python train.py --num_hidden_layers=14 --hidden_size=256 --num_attention_heads=4 --num_key_value_heads=4 --head_dim=64 --intermediate_size=704 --vocab_size=32000 --hidden_act="swiglu" --norm="rmsnorm" --norm_place="pre" --norm_eps=1e-05 --positions="rope" --rope_theta=10000.0 --rope_fraction=1.0 --qk_norm=false --attn_scale=0.125 --bias="none" --tie_word_embeddings=true --parallel_block=false --init="normal" --init_std_qkv=0.026 --init_std_o=0.0 --init_std_up=0.026 --init_std_down=0.0 --optimizer="muon_variant" --learning_rate=0.0196 --lr_mult_o=1.18 --beta1=0.95 --lr_head=0.0114 --max_grad_norm=2.0 --warmup_steps=200 --schedule="wsd" --decay_fraction=0.77 --decay_shape="pow" --final_lr_fraction=0.0 --batch_tokens=262144 --max_seq_len=512 --doc_mask=false --train_tokens=1166000000 --max_steps=4448 --dataset="wikipedia_en"
Each number is 128 + 24 x the weight over its row's rms, rounded and kept within 0 to 255. Layers, rows and columns count from 0. Numbers have three digits each. The size before them is the row's rms in percent of the matrix's.

# layer 4 attention output, 256x256, rms 0.224, rows 186-236, columns 128-255
101:092138152154134150098161186133127145103131146145066177089126180094137158106095104148101146130142108137110185147147149118127116094117133091145112080118124164167142137134106107151078097147160184091127062100124115109134119135105160131131156084118153115106116096115136139098096101157147138120090098117133150135126155131116128156170138124135131118138100142084154093144128115145105136125148
106:145156120097126132127124140104139087049074103087088143078108126041132138109096106162113167148176130129135110116147134168091107163149141087133091134119122149106147125103130132106131145097173137125149106112074139128073143144111157121114139126109145119121110123107130097121131145107165161119127132130153093098121141126129116080141111175140126126109186114143142113132141116097091120136103
091:150154133095108198134089089139115113145142117097115086124104154088130140156143157087124137099155146133127143112142109166144142121109134123142143171127157139109114080144093159129167091119154147112138155112119132135125097123163113133107112114114110138115118131138141157158120099116136140114127130133121174159130135147095064165144166084150158098116163150118135135154144154119128150155146
107:149088093149146111155120151175146118150155122123088122145136106108114117123135100150144109125172146183156063130131122078166153174157129123103146151156153127141134046103173122134121132161154145128058105144130104161125102139117107175114114083163154119127143116121142122123134139136146126140182092128099139140136074119119108113100129115156128148136140118095144144123102124116151097113133
150:146087124136123102103097124116107180115117143142111103104130136138143128125134077114082186161147130122117141143143177128065141082159174120112066150144135095078081113125163180146101096126099095100123141130140181095130123127129153130105104138142123128130113156177110139141132133110128133119158125100101102119118142152175124135170134144078143096129169118151157145118113136107132157147112
084:140125129158170144157135137180085135082129170125106103134150122096098154076106159152103130127125181116136116155146156104150155135149119148107099169154194125103080148140147109147134119129132169104143155130095106131113123116119129117087141152086062122144131124163146121093109158104110139140131104136122140130165142154106111159094125165134130134121147105118135165121055126132092141098167
094:117150121123120130110116096146091113127136078130120156130135133170127144134152156165109108143149107116147132163134137059093073137141140136063183088151097079140143136124141153144141139117111123120145140126146098111150113131103134150110154162129120153122166190130168128128153144135176124159136099145117133129104094124153129124150118159106129141107144131103098114160108136136130118121112
128:152112131140134125089131134164077151136127153088125111121113135122116055101143134182152081103083115159124127126117127116148113136193099160116127123184134091153113157144125141190124138097100106145113124122121136188124134106121147115119126138118124132112089098135138152084094128109128132118122118091125123118142097120096154128153091189153148122082147112117109113131128130115150140099105
107:129115110147032125129037088127144154139136156091114164168132092173118129146143171146136120101143091117126109119104096181152137093160137110153127129098117098151115150127137176145120193144157145124151153136155087121119095103113129141121137137123122151119114095173093127131121117129083169127138122138123065146153115183152096109101114149113146127154099106136118097099137123119115135139168
103:094148121105170163126143121075152128127127179146144148144105089165121120140111147125154170142107088128093147134147124079123133161139121146116184123159136156132150148125141137171124098147151098137102156167144142174147087095138126101123150132142121161131151156138101110131108144122130112132133165127167129144094141110119120151159126130107132124144135105153123131152144100100110159104123
097:120080121101151118170098148144170153132113137164133137135120143170146134140159108138160111132105114118171106071133070137105124163171155155098119108129107126158110103115186137087152156139099155118117171167179105125116099124146129111122120117120110132044122124114106188164117169127092100119084142122122138148141099166112133084076091131116114150160141108120111096115166131123143137130111
107:128135162157140129152099148114141130118160086179142096113105094145137138144076118118140145103139110091198125162136125132101146135137146123149124162170110150128112063126096157113109155168085140119109120122152148111142121114137137126104135110129105149140111146149133132125147138135114169148102153122142121169122122107162133093108137118111147110141133156108150145148130151111120148132110
082:138098129104135120111176159136154168111133132107144176103119084095160092082109086107147109148112122119113159161138096082150080183141121128108166175129136191134122124145097193088118113154123119132133130125174110149127099100157124119109131118116139114148076126096105160129136126106133118143146121103115109121144114134125165127131101122138098137106139147130111156108151148115103126124101
096:100162127117112168124143157125136103120211108123122098125130127139152164137111073124127080159134129099146121096148148076127095127173168144108153143114140128083172099112086111141110101158163164088111149091123153137179123111113129110168137139099129097140124168092111119163151128159129131093164115140137109152185114119147125126115155125150140138136124130111137104168111120147148134090119
079:129105104128148195094158112133114138126081086124129138146105137081105123088114119107152172103103103108119101100150120145109090128149157144154101165162143157125158149120115115146139113112155180130106136132109108139149158112145148136184173133122130117095137124131104114120136148119157108130142132146147152129111120116149110109164094115103102151117106088110115130141110127103134133123101
097:144173162121119158119178162171130154178133116133152145120074141141149160122134132156139172178180146089152141112178150145178111138144119140142139155122143129143145097131125175113159102113114135093134149153120148162166116139122125152149130086142145116133148159206088119156125144126121169144112165148124160139145139107140152139130125125074136089113095118143155105127107146105137100123144
095:118126121137135128124106126128110139135114122135162108152152092097124111160128175153091149128118108152090079145090127157088136108080143127173170132088142153124080112109134120147146133138109133126124142156092173151046129152135149113149118166092125147144102157110120142114121121137127119109166150135143123119123117144115146130132134101144152120151156159099102115113166112137107155147106
096:134128106121134154110155156143124137139134111110086124121117184134084157149125120167143110131060147135124126101174115132105132152105146172119156124133116123104123100114079172134131171179142127106097144144101162119120154122150155094136145082113122125116089128116140121128122122127106161144103162120084119149160093117079122088131133122134089133141112087127165146131150117119134128116139
085:140146146114184141143121145128140147129139128118128096111151146129146135097104105121130105125130152143146139183113092144165138108131106125129119145139127148138134134118131099127149142163121125134133127166141072123174112084151144138149148118135139118159063099172090173097103142119108121131120112132125102151145121125111148191166097151151116118108117167123144122099127123146125134121142
092:141150092118126120096161147077091135126143103118083166130109090101099156136128099143129104174127167097135126134130090111126127116134107176138157148127089147096147119145090119117136145124109122108107159159149156067142114108126104159164124121141131107118092151139133123117103144147146125115104134124108151113128122165118145106118102148122126108170154101141162078142128108125113083123143
109:074182152097200126135136120135099108164155133096102100095109108139151137160112109142086064122139120120141151146170121083159081149178116120098173157088077107097132177118076130112113120109128083165144124105128128116113137134147162137158127143116126113128169140113125139126136135137106131104149130088144153083094124116142173148124122174153114145130125094119130115147115121159117093136126
093:140111106163149077087130168152120164136145087164165122115088137144138131130107133112148101104095164140127157069088108109108127111122129151116139109116138161135096129153143086131128116128159149112128122131119124123106142116105136113143099121127154109139123116144130134122157145136137112118109135125115101122096091130091123129119154125114114071085156118094150116122175158125141102074109
102:156144135061160149137131160122121189103141125152159149144075104087127154132098113118191163133079140145111138140125136141175126113133126112132122146171128140187132074118142102110146138149181120123084164159123152118158122109131134121175102079093160128119113135132104140135119138131119150127093134164103153148159135075137124122164128074142127138105165121139113126142146080118063181145105
095:129108114108129114161106119136140126081116175118117113158160094154121110163158082112156156132130135129112152112147100136113152166209175156105131124167151151140103076092169134169162092109104108144110122137103145125130158122112138158124098141136134098095104114122143130131106087119103100172159093127149145131115106108118070115126112114105113135150103152113124128117142144195100173140145
097:125120129132142102109136122134134148121103174054165136088080138093145118102126122162148108102102108107090121146061124155146135145122147113129114157092124131122137121077094104120156149108159112109158117156119109135095117166125132122125104118112150147135105116115138114166158171108144123114131129107145128149097103123160134102125133123136121144132138166145113123090130135121113116118120
111:130107133158121107078146153098141105134172131135161139154157143100141147115147145112127135162133090130144130194135138090095127138124159132087170135143155165092101111108174172149138148128089105167137111126126097107119150148148165111130129126116105120117093128129132103147115156095163132135117097121118143143079126155152121105137157132139147129126146118120141106129172145159149163171135
097:134149092161151127117142180149147123109138153072141207103122115125096149078155117117130134160193121166140094147111163099158109148122087135081105113132155124120128124104088132169066140127135106124108089143122163125101129115142115135120132148150122118113153100130122112148124095134171130117087113121106130083161115158120084157128140117129133165112133100148116112134144102124120118131131
089:138139114114118156143145159091149100094171070115168176080126113112118157128128104110134077111128113139135088106122121121109082110074107132171135130131075162138180125115087102076104132114139123168127149124113151201100108137105082101130151122127103132133114117113134104132114166087117134143143109135142111172131166158137109132113127119124105145064103141111150127143126122116124102134102
105:085152160122121103145120124125167143165166179135124169095170081145124137136171111167129132145109129140161137135138138067135102100150108151132132097086114108106133163099094104112097170126130108117087134175124118092151124124149152102094134115090152136107099119127129085146129165140102143142116109158151133168118141157150179153105108161175110133150088153107187120142173111150108132115183
085:132114084125087101134125130107132141108163144161093142097144125127127133120138134134123140130118147116130168103100148106135132118172089168088155131108145113117096137145091119135102102131100122119111127084129132124159130072132136119130174150111095165150135123131125138107136104098119123099115135136115152094134172114089114128156135083155150124129150153150104110131122123121132157120140
110:126114206131114137177145175086111149167163178081134143113171164139109133131108134148109132171106106157144151120164138098172096141136116095144158116089163089154075122139072131108067181169104096108135116130167151163152151121097113111104158143103165104099108168114123114138134124085132129114133171136124141169104173121132130114138119142134157126132104159163127122110144107145119129095129
101:145161127096115171103141197110087149129122140124142084156126153130126115149156154125141123146144112165136124126131137123122149120113117170109133143166129168141113080135117117172163103085110130114123136110140151120092161143129167126110090147109164109105114141090110113124105165150088126155150125149132099123120147136099121165130115135080130156128101121116126107124163091132149153140142
111:123120108132159115101143143067094122135122153132193138129136174131122111121092127111122118121147116130112067108180187143155138145123109138038114112108129135122115202160146154099144099094092103160151140121116143111152138121146130128129133196106120114108144087142136118126127115166123120143117088136153117142156168123131110123173130101103103142141144114109117096151145127146138147133145
107:114110141200113044107114102067072130141110083151129128139101143158098158151123132045150135131098154116104158127161099143117147124158121147114093093114106101144149173124132120176140144110131126130147141133195091143164136133100122104149132112179164126121144134137137164134128148143162123101126213153123146118165132134154128122146161160155128119093125147135144105154109134125148147138099
102:118112043112141137116115131120083164098115104209119147138118112125130126141118118122167119111077072152133133168161127066077121151153124168115178113118138096161119155136129085148126163154119124120109106126131119119162098167126124154154165146129087105126111101099080122131121145132136152140076132116160146093135101107138119136144121113131161118151161150136126138113100151145130109138082
095:164155142094156135097155138119120104156106135173114066173146078117146117137121149126142151128167204099129091130105152108164095158157155169090142113134138126091186119112129126103109140122145132142105175130126132140142141165118154194139116126133149135157145120147070111116109120185139181122133123115103136121113083147110138130129145131126124149109125102129106139134083142161130156125110
097:110100120192118106168072129096108127110148106129114162093125116121119130115133108112110147080135092120104099178106122142123203138106171125106140109125127120094169163088149131091152124126125131129110126120130149159106139105161115146122147113082138140107093111132134111137104125106136131153090162141122112125119156097154118125143158080118091181133159128166118080132112121116154094146099
103:068096082110165180153160111106113083131128136140179116100146104130107173116140106152130137097125086093098121162164145040159103126164126203109130110139128129166145153158104096133088104137110149113133121114097118129168133133122142143142129123113140092130118127104114144125092100146154146144162104093161143122125138159159142137114135105136129141112122101119132103116166131109126131126108
095:142138092134097119126140124112147096110099148097144137162119119068103126102116123146176149144130132135103105115096107152153127129114171152142188152149150171113159139162108111130170120125113148133125149124068139138115086110147114138100155090135109150174133104161111137127110158106145131122147110094119143092110151125116102093100157106156128072129127113121112108088124135105146137093140
107:148139112121107153162091120091137099128097175139106117153121108142131125108137136165126124140130141168158147084127150118101138157062132155177151107132125129098133089135062131122106137111103106111097118129133092076144141113160073107083157146136125131153157114147159132122126085126113155156127107153131128151132147140109102118129134095118151104127115156139123104144118118133120125166132
101:145145133103167092113103137129118133143137115104093100086096108185113082092135165105148135095150091124123149083145119145142126105126160123120123079109119076157117093128096122104121122129126118080165124119154116126147118148142125144125162127152108122130137120124125122142130133131150147104101116147104092116139125126106140103110106107122138132138148110125127162143112125083131133121088
095:121126170125139094131106134130131114117146099159101101128090169091117128137108085108127139105107145084129154148152137173149124135162129136075138142152122189134105138118127102149143127083137139118126102102105085166095146132095166132086107115123123144178173136102120155146153070154155122130131101107110153110140108102128120106105106124122113105133107140140159136112105130109142139134110
090:120133095113134085129147130133122152088099090144141126121182139089140154102102161103093183130169150143128105149170114110116086134107128107108094094126127147186115156147140111145117091079128185107127169110117138150122150109092090151128058167117118121111147117120132153128131103139159097148137117146157111131127107167115118112116164127141148170132152095147164113155121132118112121121123
096:122107079133138131092154144121177119159145118134162132122130144145151120132060113154122135128148170141104091085163095098175138130100122122108088165142140119113123115179130127129100127085110120122106120088096123135131144130135124108111141101134179100105148123135108155074131078179127118095149093122131110132115132128129137117129127150107106136151090133138156129151151134139141112136160
094:125077155121161143095154128133118159105096113122161127145165107168120114124139182106178115128147138076104098070112133124122090110107119126112071124141137129144097141183133101127137164142174127102113125108149149121156093159115121138119111121085111096142120098110136150141160132144091149113120105126111145122117098153118134188119094140123111146140107134153182107130111089111147119145135
086:106117108140106138106125128130078141145137116097111148150129129134165085111100149109108101141145116142131134097118156128139091118121146064111157170097118118138141153089150166141119148108169180167119122157110120127156093135157125114127134133138144161135123113136108149144120141180115135119154152128183075146157109114116120117103140146158174138114150115151151159126101152157152104097120
090:103125138179152106110150175104135118148119141119107129146127155134114122086120168122185143126131133122116091131143115134128076126151146141144134134085119155099108097158129115112116172102160127148118121116084118126111156133129118129072145086085117147183122100132127106159155100128170154140168125112096103127116113139165168117122090118126127120108137131094152149150095170102113136102151
096:095128145115124152097126134123091139150131124085132109142110108152098124164130144067135122088143091116124133115122098095099091113142116116154123155154115084100184134138163088120109098143130106118128134096140126153153088144127182104135048111094137116156166123114134108150117118127142080110177116138148140138088135072166088109130133147118120122082141082164108116170093139117109133101125
101:105122125099131149119107118100151101159121169182080085133127163171131115149135151158127175149144118110136147095080102138123145131132136166093142109103152101119143150085123115150145102108100117105138147110135133120120144087119091126120103105147128132139125125161140148109095097129147114156130100135099145132105139161125148091106142116103160139136106125108128150137168116120118118147110
097:121119157189133048100140117073098139102111132112143148125126144097161110160107173127144128116109108110122100099109132191160126113096106114123143131128131131141096136141160111111146166159144095129154128166173128122103164076158117112138114125148123109121124139118121117092128131166121149150127160085130114129139106146102110125114155142135136164121134157105136083118129123114135157171130
092:171153121126144086111141088125160088101137143043164109116111100123107136121143119126110100097150150124135147150156132159144147160177086116110139142103097094104103107101087107113132156096128115146147158096145149141143113149076091134147107100122149096160136092128125177142154095081149122132102123149139111135159145094167140092116129114110114083101123098137141111144167131114115135116087